Part of a small language model's weights.
Size: 15 layers, MLP 384 tanh GELU, vocabulary 512.
Architecture: LayerNorm before each block, learned positions, biases, tied embeddings.
Training: a variant of SOAP for these matrices, 121M tokens.
Each number is 500 + 50 x the weight over its row's rms, rounded and kept within 0 to 999. Layers, rows and columns count from 0. Numbers have three digits each. The size before them is the row's rms in percent of the matrix's.

# v: layer 9 attention value, 96x96, rms 0.142, rows 51-87, columns 0-95
# o: layer 9 attention output (transposed), 96x96, rms 0.117, rows 51-87, columns 0-95
# q: layer 9 attention query, 96x96, rms 0.149, rows 64-95, columns 0-95
# k: layer 9 attention key, 96x96, rms 0.152, rows 64-95, columns 0-95
v51 101:488399440406485500597535554522457570466541542487500418487527473528450471482453434505497492384553492517531405464473532517586554516515523477652503500412463524530560444501535478493585412480480475501566443457390480509545448487419528490424529539444504430526544472459476426570475456510540480472
o51 096:526522609513576521543483634543535495469435439576525531412500537520599522544589519477507527506529510493472529525445596491495450477463466493474562416511497477427491523515552499496536532502522496457463484487486554505586576538536473496555389574529641570528488481535597515497512536506387583462
v52 109:518486478499524495572449520480469502472559541494545582577508592479448497548487503461385423507593457426379540525555566484469577456546469463543527512528527494639502470523409497526535508491547523536419405504474494496485413451548553494522479491466444585533571593454495555547513463557444568532
o52 110:440546573503471562508492425483652510441513527499439528545536452663535569498512471421590546481407438510496475481490507507494514535519506556419498536463428460420572506523461531512463467547468504506567463466497499526612488550564379528479545540445463459500516497420504446544437524567523497469
v53 085:452518417465423478421534416590427450431526441436536581513473515464536482460481529461540520420505549522404505446521476511466550552534528524564465517510523547480412541521483557519566536488409483535453440506517532553544525650513568528520449565595542496446538544544558446489501541549528474387
o53 071:592555512505541461482521618463464476495552475509540555358510579565569568440378512523533573511545354510537589487535542521539490470500490540549496460493486478537545527521521469553491509522550531497531536532460484556492493422433428416533542441538488510546455483469406457465535458510510479621
v54 096:374503538568486517511503522470498457514560541434557438504494556402364461572525438464487509516552498588557470430530570516419545539526452476451553443498581600513500452513518445465465519473538460422531444462514551469382475518448549453512561588509502550534575480493521463485577585476512482467
o54 094:518514604526406472488479478522500488473526486603515569514580513545510456534567596518472602534441433528423491575525463406406517448439515496515515541461446499404550474521479480497483498580497569495523566519545491598478496459573423545580471485554419480535440449475510507442498369521457530522
v55 091:490534535442464541487505547491531584474460555455555449526554468559422580570514548487610451527516436515546642467577595447483420545510542477492538517412434512448519569457452591486471475490491449484518591499536582439481494560549532569530496421505526431528407524511467514503490580539551479464
o55 104:501466544500608531491594468537432455502477490511513563522447550538525496506529516541525474523503569450579475470458582517506561344530525532600541430526531545584541467475591537503598558546493534592484543485495529499555561499492496532595519565489496530490513469513423549558529428492598379506
v56 114:423466539545542429392417433486399589504521534487593460498536475498595467477494388517459476504457601515520516468517473480488456501496565456459423499502580492547537522496459517550492498506488497519483486592486408441614533565419538566472569480583494570445467477493586523529461568458554520514
o56 109:521503445559486524516592587460474490523503517463455528499424528429558616491470548551524565429522439560480538485499492506492481528480368441544548494427499526580498519532550469394440435456476445488405566493530577525543452525428487464465442442574514523509487442525438522423489571618570523526
v57 108:540410499537433647515470515545492517506479496548469574597507475500496568485384444505437506552517494482534480490480547473521581494509480620606540471513442515426578501515500474449531536555442445628510435457538510478477439490537499457482438409497513448383486437453474492521533462514489589531
o57 105:518519519557488431577493470477576518509443457507513442503507543548487536607609464486538526519454511589489542539467478613518444540466574488470402420475489471540565578484474528500538500554514497435533415533448477564581540479485496544514559537538650497536627488587513523582516531526532527543
v58 109:492460533527488437595461550532469466485460488524509564441566534545444590409395460511557447429479441471490529476470423512614495479505555546507581471613487544499634581463509516523499487535521532500492565539515515455462578466475464405476501398429462508497477598470473448484490432432523469482
o58 102:530552460476535560568464418424539561508495397471507457456481469459455441484560451447499452520507578462534470464405465582456465547481461505498457508488504485499422511466427547555529526533459484555578414484542476512475448598437502585520549559511523583532509523511578639518446514413445594550
v59 106:520515433570587491524542578560506484513441468508474598592427553426462487522377451500487535573393400568417443456508506484498378484490514461445482480495557538510584497483514388487510521524450456571504455490482567502502469506443526510444528433460539541491513554433536467474552435435428509492
o59 098:537481529434440452544429449422527521468490526543554503505495434578532438483575512461534525498431526506476590493429504546497569484498403458439526553389533458468545466444537484404499499533445518464552531530426454533423456542379500511491474429578499395535524384594569488532507484511500520445
v60 086:555390543410525504500489486452476477518448533516499471592440480523446506572527560455454509488504532439560493494548482452598489526455580525491495381531473608517491560490619414602523463444489518432569546533520455616460553496502444530522439524530523399537475481479518482473406491562459509539
o60 078:534466496529514469526467568657556563503597439391459440482468527462540451492487557491486402504522610569524491570495493487434538493544518546591405437488464425559449477477492590471486493561552464510424555497510526413479559569516537517492496423546555563490507517553499511521521546453503524407
v61 099:445560507495544613557409496510518501565496552578489439555448534592496560432555488489496462548507572448467455501408471414492474462459563458501444494489532491521473406610428539533488573410549488522428525495504516471576440479485507529515573493483507549529494471554413428553393544488521511400
o61 096:509467430548545512420462552472514509495540530471458508552470484464478484550530467521475535487544457417462532523581473506594568477462545496458495482460439456537511598449583481350487387484489485591480508485454617436592507464567456515450498567492487445495575508425462540488449608503578439521
v62 099:498524503473531456559536513515607531483531491495408442537509591493560548491504477617427512514470552474524611470553506420496477515472509488518515537463528505555608482413466684573507499461512569520487492566509507480533481430510453533532514383556423453463478461490459557532428514401492513517
o62 097:499424489487583534499538555566494500575473504522491584535472423470507544451453514400545492535504614432503504543438577544499513410589569436434478521570564529562498519466551479469538450450484401493519424443467549475579485570429457469460520623438509539543577521507443460509508533488514517421
v63 108:453616473547434632428502551473449527514408504604430533426482500556529440502478536507508450503509500443410426492474456427564570497559462440572516486498529541614497485520497516512452413479619475548513489574514509506538436459533446555548490462486497568480538505502454502507562578479478502408
o63 109:557571579486572514485444556425484509524570577529562440519457491481489577431505486517605535473494489445529490531565625569454397545485568567440539482462480483530392503445515521443464410468497577487581485465521587491548564509560598499491559559503491514498531558473467554508525557522576494533
q64 120:617546435497446475480488509445502524443589561525488465530501393511393477553492527564534489561493491488477423504452463585492439579508486553483592485431527515470499481471491497441515468470560544411476451617443573490424518485501383434459543471479533493493626498577547515462518538541479434536
k64 118:520510469583497479474454500426481513458483659515444409566529439552497570444426584437517477499438502479488533473520456531430465602511457480463551558478498538512514496454451596511579529454448451443548471477488479486444550489485525452388461374512546473441555405487507430536495462574519538488
q65 119:538410472402576496563439479522511526431418523534468535524507573558510495430542497354540555493422526502521501578575581576547579525454481443461465554539460535525512496464476492441491533513561535407583446441502482517444541542551537522468495539465523497465479559610486491540424386481493501449
k65 126:559477518445567465547470491516570578477443568602539515477453511525527481439551529563576586435515612507475456539494565511503501421469550547507500524495464493530512392562317518487448588560533529476433512536511433482506576535543538527489513510441499508479479521536517434514520571540461384465
q66 110:539445510424518427490483524439458562620531493516522496490448565482462460544475600406479544472544499591469382528506442562457515537528530464511582515502547518557515429601578574509496443415514426421473448452454439515517474512484483523458399484532504476533505570520367490507487513546534517430
k66 113:571492513514497480452485503434426455527535466558529432468409437541429474411505548465544528445477578589482466456419451459473477477486547513483538521537495489596491613600495449390426481550544440427435485614579529476498484487467510455486395508483515537517518529555485469537560519437503602480
q67 117:490532534482563565473481493447500493527551454496535498490516631575579523469469480494506494495497554437549509467401484493523557423478525490521484557445512488416586508525448437514529425499530500455468410526496430495417484432487366391578388492432414456521471520609531527537431464508515520442
k67 113:371443610478467513510535467444447587489570466480484419479505531524515473554468502400498470456550580529494453459403504549461553490468597517492467522501552595448618560527478499558520554427478453528574459573528495519491571465438467494542510500452518545463445484550565498499515495512480401388
q68 100:509499438538517514489518479590472527565576486502548548573534510422528528566543533522459370510379438509571527497512496476532515488552487485532434502475555569574460435590393558391534481523526572453405450544520528541526509545505583471505551445494608491396486523476512497506540577527544541480
k68 109:463453491490501464535483516495430401446452536477449454572512537475544523478533541485442400506455453495553454551467490530550567556559459544531463486532537472541590493572453431436509419527523448536493482551452529464598606492485552487480548534505585472408401513514440391414529525549537447385
q69 109:503520506464522500575433580433511462524498464530485522485500521506508441503555483495525523539555563484566493473436557513444558468543565459518522484632513520489467467414425508454498393526491507428440538468471543316574517448444512562582455477498480512536549571409613496487469526504443597495
k69 112:539502499447532606483368528464441467539578503419480453479542463410541387489561472436461561583523468499461448482405515426536419477459620523497481459483469501509489482474535486473498528513519516487503491458536629563562557479442562508469529406507469491538547554565480480584473459557469508425
q70 111:486432539529479401442503539477510356624447504441519481513510479536538482544549487407504460521442517494502446430471492588522514548486333523508516493530492561512483501500456485466518432572525473488444506499509582584595535468542434425538491492445459492472577361475470556531523510494535472455
k70 114:491502571509558558425503440509455507459489513433464502560534585484525485471522458509463521506394515582500456473461487470418478472555428459527506490474485586571495498441490416508569437565557534515407506464549570548528570513589412393494420502540518589459590572534478572404503525574524519500
q71 116:479433588463518554500513525521484480496589427467537564495488515609478557546530469357522536483600493497519505470501459530516482525594446607563501516451566488588538487409490505559409553493579549524522575451501456569461487415509535550559511493488534419449538544533562505491493491478394496573
k71 122:565449657457554532491504573563497474442550436476497534473587571670561543548513572420521587457508486490485522524550436492543516576453486565525578498499495477450505508451452499459441513478554524484505517452585428492530510458449561451475527511563414417419484496470506540456477520472508538463
q72 114:622461437616461459458539500489484570495495443474422466451499589439495506460615511460521485477506331531544467518530555510428451447429545584534457522517537494469420542471429518556503521543530491458559436539433484539488505493538503495559541421474599431465497500438427536526441483495481503470
k72 113:547465519628503497457477571536502486483443435486498478461522567562563521510541502477534385573562454462555465515540499422456505446511543473527504522521467429614471537601524488575638454512481488408459494548528444487432430498485603468517538435458521513485408532609510444502447541512531491477
q73 111:534567511460515509494532440527556457480493522486497476405536509464620513569525545594424488520527548461501435595437500602487468472479537535550527422508532481597482462451532493442507552456446446472464473506472540513504452443507612485518447558629600547569518520559516499504489409516531629514
k73 104:541517478547494466453509545501506475582500521502470499494466497385542443447461443430446503502642483470489464533519468526441416523473447508563603484514554437527468529527490585504463596490388516514520560426505585527520455502516484570594471478461561525465595550534550472453545525440469616411
q74 115:507484505554483530508526503618491565449510552481562476494549539486542458484438434504511522571460453518542473453397523523490470593535521463451449543610521518500552487455407427519466552424428532514434498423535392496499467450653481411524444589510517466534566504484602520523502477454475440535
k74 116:515467483468410466463596511579478540511475504463581523545488546533509570491441431496474583533415472435545465525420405480535489539475546414487476467475460514489487500503412543566534526422531469570505438336479501503489503493639523505555470513456472598504499456507472524541530535483374468453
q75 109:489542485457549562529514570462444479487479488499445471525499516530580463479462599517460633561452499559382538511479504397461404526513542592525531441524489517470463420442579486496534505439487491449528412440500489548554490534430481478516490471388496516463541438504430488621461568429563461535
k75 107:498432428556580589450475491463499492564408532518553434481483558541415503496504465474490527540593526519504510558395482477493515464671508424517571467465483494491526474476536514474485493495461375430575447487503494423404576511461451479516560550583537490534475403566532533479459527462492538528
q76 108:453484519564482479582589584539517540442523444446510557475428554472511457492503450515514497361466548457411453548528545440522421544472504484554551509488540529489521519388585469508515498460546574533416447513529474552496599441532462603548530522482391619481492524463493510583505425493514488507
k76 110:450405480522448470472537420589564551438508558447432459482462593495505436525536451443533482461559615495464520630530493520505441482466524496570517512514524493412469467432570537447620438575530497532551518420497463542513508443479554548496529563594576437445519520499475485503503436485516518584
q77 113:491442580531452532525525402460472470476452485480485509453473525548495639469479538497483517548572406476508509473574588587540577517583452489403484528483506437505460547471497479577531486433426569521542587503450497549487412504441547446567545495458547553557445405459414480526446516470521474580
k77 105:455433596549498521440466419570536493467452417507553515464441483557515573531499546573473542548513401558502500460474526533482502593448466443479617477425503416455517500473490467613424496562530537442471492580444472538459411542383432486537546492528465551499517452438436462460511534484472449536
q78 117:490485493494618500612614547506416538447525465453529547469508496518497488523487509492540478633469471513510449483551630457468477531421498520490470479428486501543475436471556487525546480449484468459461522539475575543523550578510512464577424432606508446434452477576421523429564528488571539582
k78 119:562450489598560493527627537476432492506536418474525544433506604552466492480458463482556494532503515498523501441590523455482504465598419470517478500525519409442553501560513562500522497527472458480439548514468481393415591487413478593486445446506504503508533432536367516498603508524517543472
q79 103:474484525510363506565468424406459513515603511568493532432461458476610488474594513461585538475517480420491504473533490489523515565538430575491451528565516500564472511582432511517519497454590415517578478508562500555527485482552437483376437439468490500504489500488572484523498488610524575513
k79 108:479477505463408462508507490454498517424449591620439536465574518486435549459452511449605439539435451525447511455481530454558425492500487498534526463520507518469533493577497532448467434505538594558487434564574463537484482382583387521487445456554438553439482442498510470494468502541474595429
q80 116:611519546517504464438576558482419555407498473504557533542466508487533638510521462473489494526617430559484517510542409545459533486512585485535447477594441447525643545496493534427507548473533529444543522491478447417492543494486490438441562478589477455513543467563527466457531451530572496489
k80 118:545541485481533507467536600528497542501466443465492531573449451453514564512591590453498527457523569537452620481484391449544465554431505565489445486540475455555477478523499571552557543450534534475519452513522490455411511547480454494539381392505515446577516478501600508569472604469547526427
q81 115:497501489466628477496523548499588587556514557533399587437532458467576481506513481402567486554662546498457504444535473518518411530520517470534554495451500586436484519502461526514505556423505549568445461526526469508622465444486577470476429534510466557500511501464542450436454472502437497538
k81 112:493444415530581476567453569519481478380574550432513506401530543516506498505594431425592565529557530525462535498559509564572479615430511546457543436483394589484548529492514497489498457525504479508526458508471520539495476439595481503518518529424470480505526583473534563449521541523515611546
q82 112:496546431603532539530428425464518516532456506561530472435471549421546538558535470558524499541495512506407549467477493538420534540414489434582528477548488461573417476468582490564485458510485537487478478442519507519396512404573444513499482403509513489325584463519490543509497559491436490486
k82 107:494491491480494493570450403563600556508480545554501421461476507478471516531503418407501472552499539394573570470452526552574525513494458439507586440609563498525417487526519445448566533454490553523392543491551483577449452496465535463494479465469607456529558561547454506485483535615464477484
q83 105:514490539466544534473541608539457537524464434454483471553496446451501513543494413484436427454600554553526419486430578397584495529437531560471485440521499542526464511540527529485483512508473448520549507508416531529475539486546519524371497525405560567526523635560451551528445567439526421512
k83 109:486466500582602456423490499542462519539456512497472508484574543462475499593612454474474473496471497550440450583537572501502508602408575456541454479540501472512516583521431552457451465369505435450544427514442436502499557504505551512432467524514479553513580506505539519490559524402477413591
q84 116:485491476497517462571365426480514563482529562429601521454538526441501509438506411447519496471484455473474435439470538410488565522572513615516498537496485428528467489532524472495449515615473545507480440508492527551483370456414485574457555561565519506531443539547466493434420518468471584543
k84 110:526578532524439364453529457416460484623470477486543496530572522569518489427562526425567625524522438395496495441530560411518498563550524483488541574476529545504470480523428487496469447473528551488576562521531471592537463515418486567569528572453532414519497511506470497512475481556462469488
q85 111:488525505415410523589518457533543473533531514506403490473573496511535471567424460441454543507557541555427515545499529436512536579480582467507449495508525461506548565436422567492447573545471601579464401450435386446470520395434508530493556454521529485483504554597442558517496544495503516499
k85 112:508580532437430471540485529592508468519417557579547496519492531518498474549509511414431519519571576522482549530484492492516596497569653410404521427481401418483544461543451499472487505445468465582521511499549498552488587498453525516547507530434520447511557453494503476509500562535594480612
q86 108:493469509540485496417522514528457573527554454401497513492509580528548448483498575445519593581450516479558601466455528423434492551488599393531468425405446502424489567608500482517416430445496454467486517455510612493480490539545466548449557527514459526511527510511467606469496442531452484477
k86 099:430427423561488506507633473482468523617499482447459430512567468481555500542376521581515526434504479503471556447394585446563452490444452532524479477544443428577548485464526480529504490434528436542429576521464468484527496399498508524489538589513500471561486590523517508503539432566458481489
q87 117:537464550545470545599550478425492464612514508552557472508491547502554465482474522490522492482620479501545526496509410534431471446477504514536485457551465507523544543496473494535475495524463557588410595485472466411465414569416477503516546611486548497407494531627470479579509502518612426467
k87 121:507513518511482492565439549572583443502480417486489561539474531504482526540501658475477584516484509583589469488529568482499395452433512528478470496447512519567519489408485461481529543487479480601493474524542551435433502481401478508501407559463589606443471475514611535549518585505476471511
q88 109:530559515485532540469479474447493452432560627549543602548575532610457400536483591523397523504521422512508560476468521402441492441446426543516466523502461485502449532526549482485499531496483419517528518462494529555509548522547512510518505544454574490448540506522479457444575477560462484328
k88 108:443613468499615513468483490503498382533536604528612482464462479527473461506397548491466381541425482509537531548508532493560560484462521496531472523454556538521538445551388457574581515471525487486565568497589435442446436385496480487542494500546478452513516521489496533481505558474536507429
q89 110:509539492539595475542556524417463508483516433480421498531470525444464356469561475604557640388503520534489490505502504514515559534513584444508542572482463488503467444528532507477385429471474564494408512460555433526468515512488472413519494452466498450497551484484491482595581512430502574460
k89 111:434484499408564480625508570485602507427477480523420509632443468518489440572520474499535539535540543526534527498506462618543442471496551402569498497529536509550501615534447562505504540517564526533476522433563496488455546501412492469448520526547529475528480539554453475492534406462400559487
q90 118:506540498541510477514457589400485421532549424508428479505492467555514531506544423487497495394498414588540550508549467440512533580427518543479504513432485487506477502448485467448586516498550515484519497551614588533454481475548494576506482604467614613555514501476502481482451427567381506495
k90 113:450544546567512548485494457431520484475477534496509487519617478552478478597624548463494518479505518557477505617517459439536574540528473580502502483414521422470512457486531527471519409517471522444443540525601496510458459519505507549446547505562494545504516567387559531478446363439413444437
q91 108:532567522453508484535501520514542489476507469547469496521378555366650521414437532560509535428526575458553507485376553490499495483513446458591455482444415574536421573487547481443522503502502508534490580464488480524538484574518487488489546460550522543546549520506471504438630507419494477478
k91 105:548450520531518432519480555510551507472522511496502456591425531303521554462483507504433487492516497528420512509496594508474534429515423457552458431405465587530454512488553548468478570404546587510496586546528437425541495430504515504560570526539501483539503449516491585479599448503479503481
q92 112:517467601539520523464458514428549437460508516522437524530424416470532542526498512439533442478426443394569583513427511511493529538478529526548542567484566415572505333555504674475466453479501494482436503459506486469516519504448466509460484508510435530502536514465530528474526500444414447419
k92 109:606526514529465549533467475514466458430527498457438502488413383409533540488467440514527565523432471506526557551489453565451537552523539547579578517532518504516453490578497583450514366463497488514514569502531515432486607547530452394364490520585432473452466526477493521507537505490474454452
q93 102:487523416522477493538509479489517497494435508436408509627515503539377556550446583480469545443487489431464479556489521534405562408483576524558501492510489597517507498500458522493483602466606504559497509519505480562541425431506401458493570470547516462518449507494431511485455500585462475631
k93 101:572562509620492494541458482499522501513419497489497555530524444555442475535516586483494455363513497497512570455413459460512505487527465492615594541427467484474533576556456461534475461483547523502484521448517481565514473516599460508444662413436544434455484422555490473525525506517557519561
q94 111:508605496519483571466516426496616479499502507604586514500447533477414507539530490462538494454565500590480414556553517475512459528403484469478472587493453562421524505486518525439370473448499586475459517537473540478552411536602466467552479499399480550485532522483495490547535599527514550441
k94 104:432487481503536552482385477527580515405446534564487504471467508499520542525447533490478497479440529556537392565554393514508494503530576477489394448494472642384545563466593459517499474474450529501515545520510461569421446491533545506479427543459454487487452550496445384513513483589486540499
q95 122:496492515494569531458462442506562535474556487476433421394504469553494558574543535537514532563491481389497475461567563579561449517479525549490562551542421498492626489487407594515428380503515460552542432494543466453445478525492483499475514579462605475439535502567501438558499509543540548549
k95 117:467546512500545555489539465581598504473536515489415455530439401558516540504459516403552499591524469476478410487553483566504426482554506564460550487515436520431523486559456562548381471435487457496584361554602518450515577552516488479490484524461524532477497554505485436555446559559509459544
v64 099:454521486475448467521485411426581585489582439443474506548498527446547528468478550431526517516625500412512551461513576581452509549481545399492433461560507539522519450501494518472460575552433454543450523544585546433460444378512486565536534522507474461529534431540481526539450520428451600484
o64 102:471420492538480559527548557554513557428388490536487562462467520548509475531439491474502530484419472632459531520458423461454489476502377424511506496417465480442498578479526476572524437518568549479536479462496496532423564536550588498563472446527485592450561416480573433562541476525480417508
v65 093:516523499417508578495453489521448547431419479494608611485549434467504447544506561505611553487445460425464486533505555567574521550466368508521519469493507511424499534502446528524527407521406489490471471467480524437470463577471542477476461513492506597523610471460445551513508505485637514475
o65 094:474569515554520474480467562468460520504545508574377430562477510488639528553403518475566448443574548537536437479503497395505481414517544483474466547446562489610481495531511544530424577558548563531495484489561551512565446485496484539505458584513458472500523536461480458522561475418501448613
v66 087:494452457444531494484571432536513555570438458501562486496502540470517380519515454391479482553505537476506491383502554482376533536465505546481462468453471532561470629529543548487512453477461587553516557448580485427595482563459466531425522487518458568433539447550594468508543460497491532571
o66 103:534572555400530506519408563488473390496527558482468546468537446623455565437453556486566533473475403446434521556516532487464506460530436524468526510484481521443582400579471487485444492514502468444531464470465462539442534507598497471581479600456527543559505512477535443445509547436519595433
v67 091:477472520428523475600529476478481465578506480504469449490514465450463431441567580432436556542482407487495580522476480601544527450439484520529418397582527501400487527520424560476479524450534457587443429529492585513482432554552415496585520540407477561467462566473514541469524524473551471498
o67 086:534557536507548532515473516530490453491449599555462559432487473532576476471409416521587437519523529510565468570524554479466406466467495530500532529456485524548517491423484477469561509481465393489470520415535492482506550508502593447310498563527494489581585520528596495508451483568475422522
v68 104:426452584509510473546515490575420473388479501484423518431445490602436408573490428532473539486480491506486521543478615426514545446511539482534535534464537526611415510464473486626531524458500618506539464487515519481468504454436529542452538492503506537494519525564495569553606434517433537493
o68 108:497516470501493452454502428537601498611507464494484469509465489458562592499537553561534496526596490558547604524486409485436464579517449480518507478526442504485585582470557525387517612455441536488480481519558429537482451388523553490572474416504591498527454469489546453502423498462552507454
v69 090:504481504551528455533450559412458440528502530479517601563437480473487497463458496482521497509474522482513522560487578419427577434497484603563447469528546449510533433466554519566395409547526474477426472488523478580544541499558488551572405498568543558436545497567388481521450432439526499596
o69 094:502577439443418528563559409501499518511480566524424526473514457470444479518506508403495538499570432523505545468556404504531526568480399484473445518483518469446468429502501495410496560511493529479463572506403544460491374528504432401440492528453458419558487394441527500470586548567490493554
v70 081:504510563393448491554582485496569454581487599463575547491552484464439490568551518410528489463486485504515402439493543519567477425434471445485505491467516399553514532488468477424458400462543462512530582443527533429495606543560580426516465510511568544500438498481405545488493446462499476562
o70 089:553592409601422522492473487459403538422488534535473462461589526485626483549546441486587495442480510460465578485505478537510472517517526596578537531537484573482533428533504592491559525580404472418489493519511520564489487506592487495522439482503464495468570421557505481482474539503468600550
v71 104:509559450441496477542487465513414527492491396515459482460449370611512529450564568574500422479493548471429475475476573533582461471474544540534460442533475475471441501505515505441569487642513505567403496566468473543500517451548523443527422568445506488487525482482582526524428553496492615504
o71 104:412525506522465560502480519491618473503527592512498496531555574510492443560443420497518512518572457553479547507543539536440508550471543480510493605510570524517486472477459529567423538427429526510434550465572471442478487445413438546491568461540404434536549586555589554479588522426480478411
v72 086:523476535491525551600547393460582539444502500456515537505523504536469514573499443463488492520514404439493427535448497495518507547485514492607522411467461402615500507497480529415487447377545650488488563537526539460513486558483477439563449499461555487582484482463468560518530576461588491499
o72 090:496503485500430502511485503485469521496568529625495416518559462463476474473488570517548524482520521490485504512586478498429453541617446452511475583504474537447477415571539516561495516635392507484467443457505489559419536417510563495405464389497442524486521551425471442531478471577501547602
v73 090:472519500455467483508516538415472507517486475522584457512466502491434474559540440539543489539515494435412568484550508547565428576539475560441528470403552512498475447533484479568492470469547435495540488592462589450486450408558507454617481514418566522411452424561605542519573562408529512520
o73 096:494524539565530598518507509583557511493485504609533545548509536505550514556461468479415492479533493620615515509504526535502556420481594498578479490518438492538481571456606522480499583557452522538350575460552499557508483518506573565467456500523455558513502539483444478548464581504490547410
v74 092:500543595522535583476438549507635558463422455507423482488478589406484454472515558563506546498527497418498606451465512510467515581553517587545419482511472460460584503443426491513468491527471493511567467454507477512518586464500499424438370553489424456410470437501455516501512492472506534465
o74 104:432502404464460447536523461522391423480439493597597464437450517520475474495481449444530456591439493583520406491445530545497498405539449450464483459443542478544491465510538470593480427444420529520487556456506536505517369552503490518480508435506508522534434477468444464608560527487436476552
v75 093:548590490509513518539534491484490536616423404497499501477548505427529495414616499444550443476468465590470566522533484526586402494539441478510452457467487592530526443493450525480507477426427551474593522485452545520525429545502457489505460486428509408497453496594449549479524508382520585536
o75 104:493549540506490508414485494428569485339601520552512462394485448553465524600437486540463445592486481458505474491485546408540573503442533475430473552433463483451491487544520508540479497458500497492455471417566450549574486413500537508436442562550449486498498535417581505558400498540513492509
v76 087:532563463539473471366531506497508544533432529572457480555404411436487444402464513522483515523538448630581555461501488451481485537482436564473540530558548507446480616510431573475471525527554553514551551562526437510471480438568533474582484440487595487495521518447458498591476465520519564521
o76 091:488548525462549552586500541507537449503522432489538522513530580521477521631535520403503527557526541451432543488580560489471489465444468466487551442481551494593453475420528426495544569509560411580454556512444543574581522447530484516431553477585541486500438522553537449428622471433496474498
v77 090:501494584507493477444542506357475475486439576475543584557515516576557497523517490399522550516406565549516559591506531495500481475412445531466517453573555471388503501535459478491453505499525532485522472528587557468471473500445438485455578484364570456536495545478495468408604482482483554476
o77 102:540474414511556503604429556549517611521507312492453489500459546502547426463497522510487518467584524394517454526488584494514521524570518445500453502506490427547542566496568500478559552515583477456477510462437559451573625510519594456503431509474498547478465502480502520553476482507450539543
v78 089:557436517496514507511612628466542501495460525463567526493508549487499445553579487408511543547470531483455557518414414490457413524454493437519526451466499455515438454514544521625499513572510552454548523499543500587493492509559537545501501460444458482548620505561501450572589476576402573499
o78 101:529510480490457583447487453561492488509565521517499544534557480569459597484363497482544469473481493451593551567601582474535572451531554504484550545468521537522480553601465527433388485478522456507506572532509590476492505476501461549505565557418475593441447583511502482404491510546539500413
v79 094:436442449492459434424471465550520465480478468470459496522609487519407539481470439508548511440500464474484440484486484485455654379471444415513503420567540538495435526499493501535509545502499485558402505479513472556409495532556453468533523583488515392503445506590466358448509457471474520507
o79 095:607479520484510422491568502502447540502552514429415590448448517538503451469476526546524429532469449507466530415485533513544369526486536488445476531316505490442410491461433477490467479451430414479472466507445546428461478454488441507529558422541499522473528466471565552455470530489434585471
v80 093:469508458499540406503513518594484349479470467570492462506564503579515532564500473593557462468528554516483578445507442554438592490398493519484527464556569462582524527465530573565491477479420512517488505520429413470547446528525490379585573482496508442449405505461477473551470502458511471514
o80 102:520511559503450531517466480468471548530621590446485553506519514467434436490479474472451472567455430503514460460493479516531440534536498611536525530380492475458488417398438422428414546411548533503479492502468574477434482388454516557377569433541523466551498526517509512486481559527531511424
v81 090:485495510522541444521441569460515517565471458495498442590437496545515522539464504461439418520426594473517504534645382460556482514488523522377530432545430406492548497520468418451495585544461575459519501509491573528541503485401518536464382610478517519504534480506510492455569503487492513531
o81 093:423419505544468528450471448491491486432518595519502538474527518498480548440484496475576569519535467432545509567461631566468508450543535557514430526535575459510449546510589517476605465421602454505594525449447529501563603468493481448514547516474363491517522511451437489480505529519478598501
v82 099:501557501560524523522557486451584522460490491453590505448509580477421613476527505457507423456531548478539486495512499419564528570572499452465530541525484526479542483500488408515486513565478484583450596439551578438486479464446494526484580426411563527512616477401563423537488535412567514483
o82 101:500420494436434516537469455482463584477494550529480507606450436510507529517464567572546537449470512435497478480494557518413496483430560550494471486501469526496419538557466554545428451561509562504492439547509515436521609540507444585526463572534310552549463483586501465498528522563431531463
v83 093:496512472519493456412593512529527404660511526504506506404556421540534528534544504488431506511573531422436545451539473468428551506515548581495510567464482494457471538528548478450550506592577519531418483553538543525397484537484573534428519474506389425530517610498482545538499477478493540497
o83 101:551429577496562502546498429461507540468491486468520437541520560519421418535531478543482514424493523566433458513442494570536495498529414486541565438485461529527518503540534568499655455424454471453508489460467461429544529441520499488563484560459627544423479415633483478471530551519565453457
v84 097:455520552485478546561455492565515602550610561474505448590505541424529506523479420477524440637443454453439457456533422447470502553499487519465549434512513435522491557498456424504419507471509435528508564451546560467479423594505413565434556499500565525512504523571480516493483442480553496398
o84 093:601525486496463431461488565495396478488435497594461600446455529471496565454503548503464540479465510488537467523470629513528513425482512472553542478554544550554486509468475534514561540570467498466528489485402528564492653434542585460548505517430408482482560471456434413518537547523476463576
v85 098:466426471439422414451437519518524477409502436531494512511448422516515519473598488562446497551484480448552543510446593512511506609546484592455596502503423523498576455507544505463456537460417453621483589431529514581447507500511546447574526480571490493511523594500541457522551468505531425489
o85 096:496527516556566592478505502464506526544497418549548515457447558519429491505461607466512487525544441557525456478637427493485445502453485452525431522537553517456451581434437593475541400549547466419514439531447459490446447522561458583499512549542571521633423493498454526446495533512481462530
v86 087:509598571458467427508431444547410511486480472573565506581522524475598529459500539500528489471468562445448579480485518460566512509543527476510494498522499483481407526496507486476580607521505429566493558466382566369478521521502466429511506561514554587474498570528493522491560373457533575495
o86 092:410515563472510553518528521469529568534589502505403554467444551572507544495541488463519586479533427522509489487495506526543470510412503548501475488577500478487540533469484575500462544489512496435586334402587589587557558523560560522513534515408492531507504461497515515565445619455457447500
v87 091:515565460486362499492536507457447543452560562494439485555482417480467507547573518546458502569477561507493439596538537606507509449556530548483442445466457548472472432455438455543498454463538555480503421522465399431471507465503500465511468415504548420517525514554369497534538446573407562504
o87 098:451558505541435514440492453483518507548532411498608489471488509492576425558418482516441436552511478527545540477496486475518473531485554403466504604529590468452528538533544541611524595469531518527479599488501590543491458429454490489547508533426397464524461559434487537458589469478543438404